Each number is 500 + 25 x the weight over its row's rms, rounded and kept within 0 to 999. Layers, rows and columns count from 0. Numbers have three digits each. The size before them is the row's rms in percent of the matrix's.

# layer 7 MLP down (transposed), 1024x256, rms 0.162, rows 980-1023, columns 128-255
106:495484502548468522497493513509511499487488490505497469466503516555508501511496472512542487460514474484510520509503496518531462479478515495517481521543539498531522500494516522453526481515480503460481496477563498522524506470486499484492501470490537512502497484468508515474458478530451488482562456471547469460510506514511519527475494499546521534536546519491490492468499481530502515477491
087:541505511545519499517482502477504459509507498502475487520480522531509463476514482457511498521507479489496459533464494498496489508485471470552462486499516522495483520494540539469508447467450490533491505472482462460489525490535479513527525448472517481482531471493479510509497511500489503498525539485504479456462490519454511515506494474440504521460492499495488500488530543471537505527513
101:498525519495516483464509498488523457493529485475444473502462560564521530510510479458524501487518514477498476454511463529531466538462461496535501510529514473480543488502449507507504453492500477497527483521476527523505485530555530512490499525483513503524531464480477515512542537538492547489520562533492495426520536522542532523474525497521501520492487514459480480454498483479505528525509
104:493488525490502556475475522528514518494471520488521517474486500509496526484489522502534516485508493494507500472490493548504503454530460557518448534545474492444489467444488512507505527536488515504495532505540474500505478470499486488496494498522497484423504467512521530463511501479528517481545523520494518483521475516481518508526483490510475524501490515521479487512509519518494490504534
109:488491453518462508525486494515517499484440479514447502490491475431535478514515503461502511475516472539543460453534486508513495524509539550505482504503466502521483528502504528517526536495480484539508496500474500495494552550501511524546497514481488510519479496515485509522495512510532469459519462505474531513563489517479536476513447489496508496512526496468513498531489514524498512549517
103:544518513507508489492492511516491510488496452493517527509500509502527506502465464537498537527483505487508502490516491484461521483530454532504503517492488467487466524484514521484480481494478525485470535471496483488480507502512523521484458515504491476514439516520500511488512493490473505518477550485487540460479552479485498522501490553481521487482511510509475447438508532508506475484491
102:484512521509533534527502488520496472482490502482491531525528522461485531473494532483490504457485516491510533529506521543579535464498531489495515526513509517507535464484508534552495507488533499521536503499543464512499438493542513514501499487495482533458504517485472501512490522502518467464484526481502484446446490488489516495473464444468488565522552513490474507499521519552477484482514
097:460499526510548493488508531517554473576526490480503516514535498491509502458464484474483465524535500523510473504500535495514515504496548457470505507503502497529514467518523497522501494535503475557483515475496496541529511494522501530541457468478525479511556502455501541499494496504497540495487483480501508450498531496496489460504457491543500508491502511513455498513537501532503536483503
097:535488509503491494523528494521485489525515483521489493469498511524529498463515518466477486523456499510500547515486477519478476545477499471487494501502496477511517503492457520475508518490518490507489476432482507532535506541479527470525514465498515486515514530525508509549490459568535535515471488495494511485468508459479484494532509494521510514453517469524493537474487517495541540504498
097:537499475499508507519511480479429468497524490465508448459501489523508556482528475463522473509517497508541530505464511447526523479516485511491488513488498527472489484498514520429534489493511512500529551512515492504501521505487486457504490481507497466540485485494507466462447525467483530536482449501554476475544454486466484493523512481494490515476505476499460501478513487449520525522471
091:493495479490541453480435501527548525481482500512540477456477531479551487483476459470530499475515476494532482494538512567528493492483486519542503483481499544462503530471503524533506481526513493481526503484488506447484515487510477494480510456481489510492487498512515539484512498501490512490521534491514501486485531493527477481475568542508489517473465471551511459468486484498529489507554
118:468481479507483494521505456510489461479493485502480490511527541496498505533506485498499502511504466474490508523511489553501515536506519502486516499469495431522516533539468497537504504511500494497493534488501471476503508502514473511467516525457505474479513518534446488525517447519483451496506497498522505455471485529496498502523451468497491506509499502444504497517537512536500544518494
113:485493456518458475485485523510476503481485476516510532500514539479474480487495498500512483537493527517464540441481531478469508468518494503534475489451487509476480520518499518513479494487497479503484476543494539506495485506544513492475524495495483476508482457457499478487493486492501506441496487452508515503470530477438506506488461516489517477511531535491504488468490498496526520489497
098:501485503440496478488513495533476536499516511509453477507513461468488524523482538494502500509502489504449531501490460456470480498505494498482511519497533538527526494472517507439495507499496537469520518501524501487499550538502477526448486523441511507486488484570516511489494441434530519497536506486485486505481481464500540491513492510489493523510493517474530509477527511545482516489494
103:493525468479501489510510503537493487463465474478512471511537465492488525536500455497478480495537494534542508489474499500469504495525544490480489454484517481504446523461509514492487492506506488510527540453492488505505495500494480506512525508451478485484519523504461517515528473488477514475530485486507491534525507502475489505543481522468456517491465569511532502503458477486498462457492
102:513500528492472512484495512485512503516503476471461497536511494503479480493489483467534505542460514478496461467521473457510493524505504520461463498504484534526499465504540538464472498465533489499507508517538521463479500489494471536526505463501504490504469517504512520474513476510523483452520498501516468472475520520491512525545519507500465504511517492515512491495520510511544474448503
100:492490520512483495517479491483486526542537540491514485462520498457441501478501494508516524493478492479487481513485528488505499486531467488483515475514508575500513502490486521485543478512518480465524498510527482506474475479518532458501492501510523465485496473504480535505514451471485476461482504526499481473480502522513461534524465514499498494466453443534488510526507513496508499462542
096:471485515480524494524484498502486461503546495504513509474540520534553510482486555491521497462526507486517480536500509522474562509449524525510507507512522509503455510504474492502530490506519494456488493500525497515473505508500458460509480485530475485487478472486498485492486536532469499488499463523491531507494461505520469487470486504517496515528499506476476529556503449504484493521493
088:508489506478456480473487495555521501465485490543494532472527471505487487503495518545490511476515476504503533475482513496476501502519547498511531508556452503502540481562502482504488501469512448475510502522517493553472474456510481489495483519501521502516510497491486501486509509504500526495499475508535522488480514437452499548495516519502458532511512480482519513512540499450500499484532
099:482546507473486493532536501544489521500512536493513504494423493486468480519523505462503503508509524517507519498521539536493506506538499514521487518506487513494504505491538512518499510475533491453505514488493477525493499449494499505526557551482493482488457517479507503517487492480511474470490452502498443490527488489512529499487464503487483469474490527470535482498482514484446481540491
106:513456495466560431516537579470528530476485495497513442490508506484450495527482529472480481498485520473472452498522502546505479458515487494527497472512489508531491486499505512490489525471532512485550539491496543527515475528515545497506470546466507508506516494491499494529483461574444511526527490503500513503519508524503509493497477493552471472528507511495467522521542486448494512478498
096:521463509506511485528512476497498518469478458511523504516506507518466478506442527524493460504512494485489543485480513434508544490503534503476490575539480503532511518508503497493503567491489513527492541484482461505554492497488543505508482465520486452516512544514498510525492483544514568485527500511474469504525478518497504505487477550511444523509486485492545477505487504478484464503523
095:480523499536509526497506476512474499444498562490464536530541478495478519436510469487468524533480525485484527515477467523565516498511510549484476507577525469534463475517478531521524486488504479496514486471561516482520519487510509509505510491520503499468483482481510474536485512512490525486505500526522535489518493459508542510471467518516509477521517506467496525473529466525545571503489
111:505534508539477492499519539481537470483478476534492482547522528470487455509518488539514473492459480526514488550454524492474538467462538518464531510525536549478490477472490502531494523500500492463534483467487515511522490505518477507497514508516484544547537486521529503539495481522528491508559489538476510486496508525516462510505545508506521504462482474546468500527489494532522483539468
108:464461517534473492529511505469481506452534499494525555473503470494511525498473509539462494490536470526508446491445514520527483487525524477468486494505461504514493523527517501502517505511473520537469517472504487522455497483506460463455477478536496528455497498500494509513506495486463541540499471507484459486440462504476536497486519503472468507482481474484465490506471498498500504499478
107:545511495497497471488481472519519521473444487540476491520487502500525525535483518587495513522474492504475501477470512493514486465543483502525486519512505493454475529474481518492473495499495491488521496504544511430491549516522506491520469478500494487503454529504496564523518492523458506454466478480505457501498508540507490491521536488500512519472495534501543548498517482531488452472496
106:500470542518524436486559491453493484510517469526527450493490546502514485504509517494521516530484528518498476535496434507474508499503501507508478483517467508498497533457497503480449491535515482496465483472446538479533434499470479508486478488565446488520537527493531467508470484497464504464531486469512489488513487506472508503540497506523524477516497496529505505512515512537479487506487
128:549484493539481499540491493516493457500522457495480482508497493515505509548541471481517486494514504524501507491462508477475502533520518477522489529460512522509517489495469510492536524470473492504533460516493512498475498496488493544497508512478496496472490514492554497529517543504510472488478516543467508477515488493497520537497450540541527492480467516525569462532507444518501484480484
101:517507506497515487470526512462498486461463495476490462470489503476489517465529491538568511536501514496479485500464528536523441484462483527512481454520500508471509468488504505498495489498477503488552500511515460511466490527505483513506531489509496516512490462461511471460474502481496485486485494477491520455456483513539471500498512506476481515546520471516520498457498509492519474487502
101:484541456517530499541548469516450480500461492517525501558491550525500460448551514492454531542491495462518517506494501488519524485499539469516503488535515431495553491495473510518482441482478521514513503478487538459483479467502520513525530483528501499502526560531526482522544483506498493486503471481510488492501500492524515502498500499500420530468528514512556546517489487469494489495474
110:523490556540542530460492483520548491516477506493553491555494530538487533514498506483495485513462478521522526454481554532449472478518494488517505487460471454476535575506530490496446518508528526489508536513437487545481534501508547511491503516525464513525494510518516517513465478524485533562479489550491476510488479500484525520494508483507510504519494484517499478524540499465535472501502
101:478494506486515490514467524498500524468515514473527517475464476495500523475490510486538492523496506459506508532543495458523499501529537516499533505508523508502495498490503479514495543521508516490517506483518471547522471489511528473505468535478503484487482507510475512457524495451476506475498488488454542441528468554541503504532479503506491513534510458512484526522473506493507490455501
100:457494515542504470529480472464489491560504510494524539454499449498558509482509530498504527502489513481496512533548488539482485490478540492473541507510525495532436471541515486476526534513472531507525484492450461471496511515476496510533490495492488500479521540493506505538507470454523496479506488515447475493511478497508484462479509510472541516524463501471523474536512466499467523571496
101:475478487494495505524501501489501477524529502463525469531488481524425495500471473498546507483507489517495466507509525499480498531481498500483474496518499539528492495450503547497527490494524495480479517491529475501457543508509514463512469496530522482445505504532506510514524476517501507493436516480532570516542512509498500468484454513506499471554497518510514502456501491491483468489480
102:499506510521506485532495483535470488504466473485494518456497488486520487538492505556504500532490503455484524450484502542464485527485483533486529518491514497485501534479511541496512461496496503517496477511476472505514499489455495517475494515508542483526497493509517498488519485531493477411544557495506486471501439513535532507500452570486464526529501475557485493514524534531501466527495
103:462490524516472498456537506488521482513492552506498504521480498564495483505517466421470471525530510495484479496535499538500526521511489545483527509518470442472492556516520513481504524468488496481487521482493494497479468526523473545489511501541471490519532504491506532479499501527475526519481495474522504530481532478498528483487495507501499493537470491524510487476491559459503481495428
095:476496510568509522466507479510571507508497484479529506507492489501510520500504507477519489534561470483449477500452492538481487488508475458552483514540510514516497539476511505501477535528492474481534517480512504506434511505506485493522473476471489505488503525472502511474498530496551513508489498507508456480516534500528508501501548498490531557521506479472467466488466479489498493534554
102:511550521507488478459516493497538493545484469491506512503503495534476447532488536506488482493533466489497467510474499526495527496500481562478464468521516467531514510470538550507524518488502509523482500517502508499508449536490548523500477475500500507482506501449467503507494475465513515477484549540454518451523513510489512499509481479477463482480470498483461501512521480510474486480483
105:505509485465558445521511468521493497523459511544546507493494497478512484513517477516498503490495517525491455530524505502509502478495494544494552551491537520469524471484457505510548501453473527500471521515517545504517484516538519475500477508506528512522462515470493473459529485473497512534502497486518478480463496509548506544508517495488465481497502501520494481528487525504495483547510
103:494524507499549481515497511506480493511507535487500511496504512456501514506481440468468497451551494477509483511467509491500489463518518481459455483487467500511528493489460507507545508524516485520484470524461472496495455474528468479471479466482540463534445523514486535563523504509486502475487501470475489497553488498502484505494485462532490479505463510528490522555505469532492527544504
103:515529493503499501512510448493507489474446515499524478491516503496524457515501476525461527501469487497546491487522504499518510480513515527455498491484525539486529520520504493495505497484449532471473495496503495566489489512526531462474517516486496473530512514517523485536491510546508477506495478524488542496517497503501502471543431461554518494489452534520494536493467490468509444488540
102:512517486510503516484521523515477538505462518504473484451535501490507482469487548501461490489511496520497488535495535505527483504525470455496526490565476494500468494481505545465495509530537515542514509508487549536520487448530507480483500445499512516513486448481466516521473491512481469466484528520490500514497497479530518532532474513496434489466501482513487502504536518490511550508509
094:481506500496496466504481469491477504522520517516505456495531499502493544518439559492509546482533457461535490498464471540509495536489501506508504497482499497490492484505465501495507507504463497501541472522524492493546505501502496556499543475504523496509510511483517505457508499519457476500493456490489417525463491467535456509458539537558457515511539528498472504491524485545522531490509
103:521494477512486524484526518539515489496560488479521481490506471510431541506479490498525519486541487487513551490538519501527453521512452525497453559508507527544538490454551452492533492436505487539515508507461490490504471480515512518507494506497549494456492502506510508473496504542486506520495483467539504487523561493454474509487498485491482520507485459483485511488516449497476485511504
# layer 7 MLP up, 1024x256, rms 0.16, rows 981-1023, columns 128-255
103:460483487491463497527493564487501588474481502527504527480525499519522518536523507528498504511508474494494524514558514494502463463488515484526516510480487481470509535502491482508484476522541467500496456498508491507511481498470533494484516498546465516500488537516541510462496481513459470501500542528506474485486531457500519482484565500519511515503564479498508537517484475520490515519492
095:451503539537465463536497539482474512461514534456484474520488509511462475510504501491507486501481476465499538519484523450502514485486523488465493476511474471488495480493536480477510553536526501468495498522466517538479523493531478479484477480520535514490508455541515554512494493510487463446505496498451528524490510479477514468490485469430487534507503550487525570501471554475467476513477
101:544497501524516465489521556483511493465490494483498533499521504480498489508547497527476484526506484506484441531501496491545504497507482424503533487512493494474482492494489505464463481485511542480535461494529517494476496473509511535504488528540525476481479487546461466500523511492505485491498484523502505504509521483513469497497502532455482495528523488529502491505458441521504477568502
093:514551483475517482487531505543472493495523514515475482482509475493492457491525501455466506503527499476470573551531500505502523490499536535519476481515510515528488500474514502475485462507516481470523524500498509535512446448492548511473500551494488514490527539477500492470541512497494543481434501491480466476450514493508448510495520522516463519536504516540486525516500511495494506490530
103:506550493446480495470521513521522484530480438542502470498505505509523522526515511484480501509530524496502525470502512485538495552474524499436503474553476500487476538519485523483509500468506519482497510488514538486467479539570446484509477526455493516500495481457496504469496499499483540518545534513506518491535481496493542518466492467529504504504503550500527495487533511484484473506456
094:460505520513478501501531507491511515498499501478480488477518471484494458552513494494457463483505482542501542490484474552471496530502505510530509467510521477469533523490520456517531497499477524473516503495481455493485515536486496504517512510528470478490500519489495525505515532528480517512479474484474465534477544530534482527516540526480540516526446466531505493502494528451494466475483
102:513467456535502498451536523513480470524497479518496474519524515554484527546509529509500495499521521518525553501526493527474488494535493540492505498483481489498508549511509520484540523486506496450551542513515502518543480512510489446497478478524479482515499527537480537512503510458532516474518525465489515509511510488493481516561506539517513534518490478531509509506494506525475507511437
097:471542469475516467476506470490442510517466520546525515517517482514511465527484501466464518487511494469455490540498533498499519473475478512481490548514517488482541509454504505506549462480496523467504528543503500507446532528470474481533482484491497525502481475490466491507492515527483469523526506528506525540512490488507495490479457447516510517553477514495503523516508534506493506501506
103:515509459490535485468501480487538525508508484487524518552565516546494530475491497437527499502516487492481484538537494521462516506506518479472492497516492542500497468531486518535480483489530509506550476526470491512495465504478536500494502473497532513484514454495459546494498528552484445515487497472504484458471501529479504523476516449463475494490477520548524545513511470486497487510509
107:472519491471498498474462507517512508478487472520521511483489500521480523538499503509543505480467493516515496480496474483458513527470479508497501503485460475476558532481501501464447520513482506571509499472494498478484501478476469531481538476490488499538510504512466494503498488529487520500511466474469508494444512493524517556483489554479522530469490479489516517496510500514516463458555
098:446516504507490535467537502478447525503443464500496477515528507524493499518497492495487511506493514505477494482503491509497503492503491501481493524497568478506465482500506465484498519489487490489474476516482455521533486533507482516526479521474493464567522475512464469485534503499501484489474524501524469496512490517494492485487500550493496488515485451490487485532527514467525449518548
104:484488525463486482535475503501515488469521505492478537502507529495504493494555480431529516468512534485508521484479517462492481512499440529476500494494500443473496541514502492505490500460509460522499447450496495503470511465561535486512520459510513538501500472504505488494506508496515465469513532493514474513504514523513488531509534483528546488492473523471524516470450497491458534498526
110:433516517504472478490518492525533487482501518499488495508496514531486505512506497493506476505550522525495520500518501547477524508462520456479496511580537482506498532476548505507478481535500496496495474536451490514464476478525444481506518523497475487451529480535464464529515491510512473426493520488486516564509485509489545553496495526509495501510504521494492529502477521440463542496418
101:470488456513520494550500484515486529499536516538474500542485502500511523489502520499513491526458510485526502468487481493481426510469517513479483468444477482541495474488534485485526518504518529503493486495515510492474499535536521456499466496527530479475524508476526495513483490520518491518518470502542490482484484452540504482557520497478500462501472493527493502466508487520513453537543
092:474505529497493499427500506504496527510504500528478529510454457539495491491503520511506525528464502498497497548521476532489485499476509515521492527471521518466518440523545528472508464474505463492519532483490488490502468492534435463462460502467486512500546533515498522489503466484538517472488489505475464492517485523522503512500531477501489514539536527472438513504490469496488484507486
095:503542508537541519499491509483498480508492549497501501490517537522531567530448529558512511547526509495519526517490510524458488494498480511510532522523510462504539494477469521458493463507516493526490482490491516474470471508511543518491517500479502507484467518518473495485525527527522507520505533496481497513543484475508501505468517517494526495462536499504509574490479522489481489564499
094:508472500497439471504503515472515473522512467484512518515485469476444510502477544455452509472515529544495524516479483461499523494465495488542522493495517476543500537507486499511516501484503540549485517514494501531500478489476534456477517493474516464492501487496543490466529487500516464515468486483487514453463462500530477521488533501459517462526513486500515511488517483509499511488502
106:502498499506502486499498456513511482535501512542514525496541523511515475511469545488523522525543479479510481530466487504516485511506531517485488418521549503518468519524473506505487529484494489482537529483476470510511537510491516539454494478477465514516496483478540436525506518529490508468512463508507464543485498494501520477538471478504470516479533470544518489494494503472494509510494
099:495490545473528503510489511517496482487525519482498546454494504468510508520531467543480507509530542550490511493461478474463498492491484453504501469491509537528477480464536500504482537477501486480488517527509508508527490499508487525524470467544564495490521509537493482535484533527472519476468493488495498478504474506520500517492506452484465510518493467492531492505505467496505515508519
100:483509481522492517468479490486469536495525528518528515489496522547487486492528490524489536490524527428490484489502486553469564461466523529466524475500534469489489486485543531478470507456514477506506489468483483481558529529468517454544462470531494469536465495462526483483459484475486489511500528514526496545471469484487463509509516503517536493481459451533488496490508494519513534489497
102:509473516479495531489507500535521509536499523537518499535488485482514490496526511496528529485513509512482487451507518528498525491518499501481525535557510497489504496485528494547493507544509520461502488494458516487515472479489503453486464531491499509472513533453515534522551493446509478514534523485496545518511536466472451481509519520538502529475495514527486482491502521516525506544486
105:514466488487492552531514481477522513468504513502490507483518475489527561465491515491491525501515470486451542485512511496485498507518478524458499532517511510537486474525502460515520463517496497503498510482525460498487524524502491462497506473463513485532471494524498452508540477504455536470471502507456511525510489484512449484503483514542536516507480492504519491510560477523457501470526
095:506499524495508473483495573535483487481545490476515476514496499551506467487512513557490470510514453515499492456466503506551499499485527489489533504531520505497496540497522517505523472494495408485486503475501467487508483560488495487537502520502532451480502465529554472537529505530498492515507489518522469512486494500514505504500505521521518501490466479506476483542470447499519461525490
106:426505484496514482500500485521474496485497526521542552482498498508557482510454534521500507502508501479539526439542497498520514519469505498464478501484509478503520510488490502497492492524500505506448495492542493502497511464510500555491540519480469492502528519541506443502515590482506482490520489513518506538489490508512535516450519459492531503477484518456472507498516525462490489491491
107:510483515500463508504465482553555498471518493474467527524515483486532476489536506480503495494468509538476491498557512514559458507525491462513495473470479519517529503528500539490520502489528534496509560509476521470502524482546498562535517519498484511501510461540508524480502511483508496487506494470507455465493508469475489491513523520559450484488467523513502484526527478540453472487537
100:554504561523482493494518447503518522499495475519525505473511505494530520504525524531491484475480486530496530476500521481459465466517545497467499522483508482468539488489505512510475546460474534505549458467485512531532497479548524543494472487515477497478477496510509515490478520434465505485489466454541520508515481471501533480485485510494531506532526497507502505514491468490486500527467
101:466568484496481503486458487517508500530491541489512505491528481537557496512509501515516504546511522522475464493503483496513490455526484483470527481488472522487498545500503476487534470462468488500511486508498472513473483489512498514504504518501530458519492515496538495501491494495487507481451469487498525486528527493501458509504538544455437502473505517517497456483513475526509539490500
099:506499462452499504464492494529460530523509512488550496496491508524490554482471517490502522460493504480518507524489476504459527460528528519514499493524533527502486492514497476497557581494528528485514520473489485496550479491501508486498512531494494499500509471503504498473521458490497540526496492501467512462477430535498498509444465511531492469529468516518452568486479500496532517504528
102:524498490519501560494482525435508530504489478478471515508515501505475472500509524516494448516490513494472494461473483481492461503487506502478466491463469456509486476497541474484536492503521511532500519478525497509518506516486497501537535515443464496523511518524466487499531494488526478526544499489488499479503480487490529510542470508513517484509491524531513531485497476465463497463518
111:509516513460515532495522458514506511504503523514530449498513544479473461483535544542474525503536516532489463531522540530457493462490512510468531490508496481484513513494510484491499455499487539440484524501503499478516499500482445503468519529516480551509464532504477481500513503455528477496504485511512503513499459550502502495499565487506491503519506472478466510459535507492476525468507
103:514476505531479496487427529532529461517503435492448481497460506545425497526506526550534508562488475479551492482503522471481521479540516525465529474497469538527509509518501477499528513512476522511478544474494475506481531504505484487507491515504544501522525495493510499492502520474524500477471514525517516511526510469521460499453534491530520519532508507494496477489466511505517495467488
089:507515524492511470457514487485512538544463484479514499523504484481511510496519498481488546493500526484495505492518523490496508529478516522499515508478460507485498481484524471502473499517514485550514517520514504485533461570492484544488466504528522512486495503495528533459491465469453531513504489516518527458457485511496470465520493491485535537520542508530522502492528550460485453512506
099:493474512521502476439527510468519499501493533478510505513506531510507490505509501473435493486524522517529529480528489488495500511514516499519514509486513506486490500469484510514489491509486496516534448501479500508490473528511535505527522506499548475539536572523465501513527504521510537470484493477526499456456500514509523532485496533503515501500501497537473543511482532517524537476528
100:467467472465470477504468466518499498528525536462474497481535488487496474508530460520481494467500504529489552500473497440522490510473484476471497533507505521472523506502467503510532502520489483482513527522534486521535523482515463482521542501535513501511503491521525483489496500482455485489503488534472507495496510467498492508499512458510472517516541486498552482456529519447464501518479
094:512540508524468546521546441479495530477491512502471489488534487485496494571468514516445522514491502535492513463460525510488477510538487462513522500512518496473518443489499465504477486494503482521507508483537527504541516465511517499502534509465527521484521488502528519499508513457484533453473489473529500501494484491522502510499497513495479482473529517476526475533484452513494499487511
098:443518520504528497536506516450464498461449497483531535533491445482489480526527485495498475511483479491519517506493552542462515513473500488474545470435489539522500489513533511482502473554493491539508484538502508525524511519501479537484459502514504545451516526558509510481460490519487508476485500510511504496447474500536486544484487475459523505529499486475486515470516472487485508501525
096:499501501510506458445540517494490504516526515488477456492497471506512478527491555525486520525523478535500519504509559506512532508471498495532472484430483482511482496498491474563532454493459496529507493450482487447507509453472473504518547483485484505491534502512479512492534541529517503497541496512499549504524488504484488512485517521552472512500518458502495475490498560550461529472553
107:476487494510525513498552501583519510474533521480549553472510514474522505483504451484508491480517479473513494507460524493497490509526516474491492514536468505506460490510476494482547525522483471522496483478500458480471481497528521538501508469509510501483473517530515491458462475505463554481513535469507504502494495496519496505494513489503479511524510480459539490501522489536494457558513
098:532509497496499505480456490511524503484540534535443539505528481549486465499516492486519503504500541512522489461503532446552506468508539448495492487521502450500496517487496519478526549508513465464502450499498480517500536506468463505497516519524501530519519529519509488526523498470538504462528483447483533493531507525520515555480539491512433498526518531511523526503515553480473531454482
105:487513488534519486477473533535498466509470548454543509463516524495523537522480461542484514494539492491559514527488496486508502485507522503512475480461523478483502515498464513490501489531494484545507505454481491468494574500568514497557591514474491492508506532500507519480490506508500498509493480498488466503528464504480480531521519478495481440506554499510501500484471537509491516483489
094:469457442498519437468509493508490528463501548495484500485457459457525433512524518521529522495489499524480496503455494482478513496521533486499457456481492517504504487545460534545500473481531510519500487477448469480492557476482504477508476523509478503471497481500506519505482496490523492501491496500492473551501528514458463508487498485499466482491468491540509508516505562496506512486489
100:500507530507464484445483525467479481499507512543499504443545497532497512508473510518461482491511509507490525520491456500502531453491455505512506456511523467495486508479469454466514519487515485489468515521469512463512527523514488458539498490516452461477463517522489516491482506452520495513486522494512438510514516485528505453523486471481465525533485535528537473512512525492481502520461
106:445492510516482478460523477545456487514558492520484505513515532538487570489515491467489520474479501514487522468503479438499540533496472487446500485498539495488507517547540505489554489483498507515488496533465494503525499473527491487487488509551496516532482494491496517511497510490520483469519495498517475515545528486476454545497466532551538505472529508465445530524512473545452521517501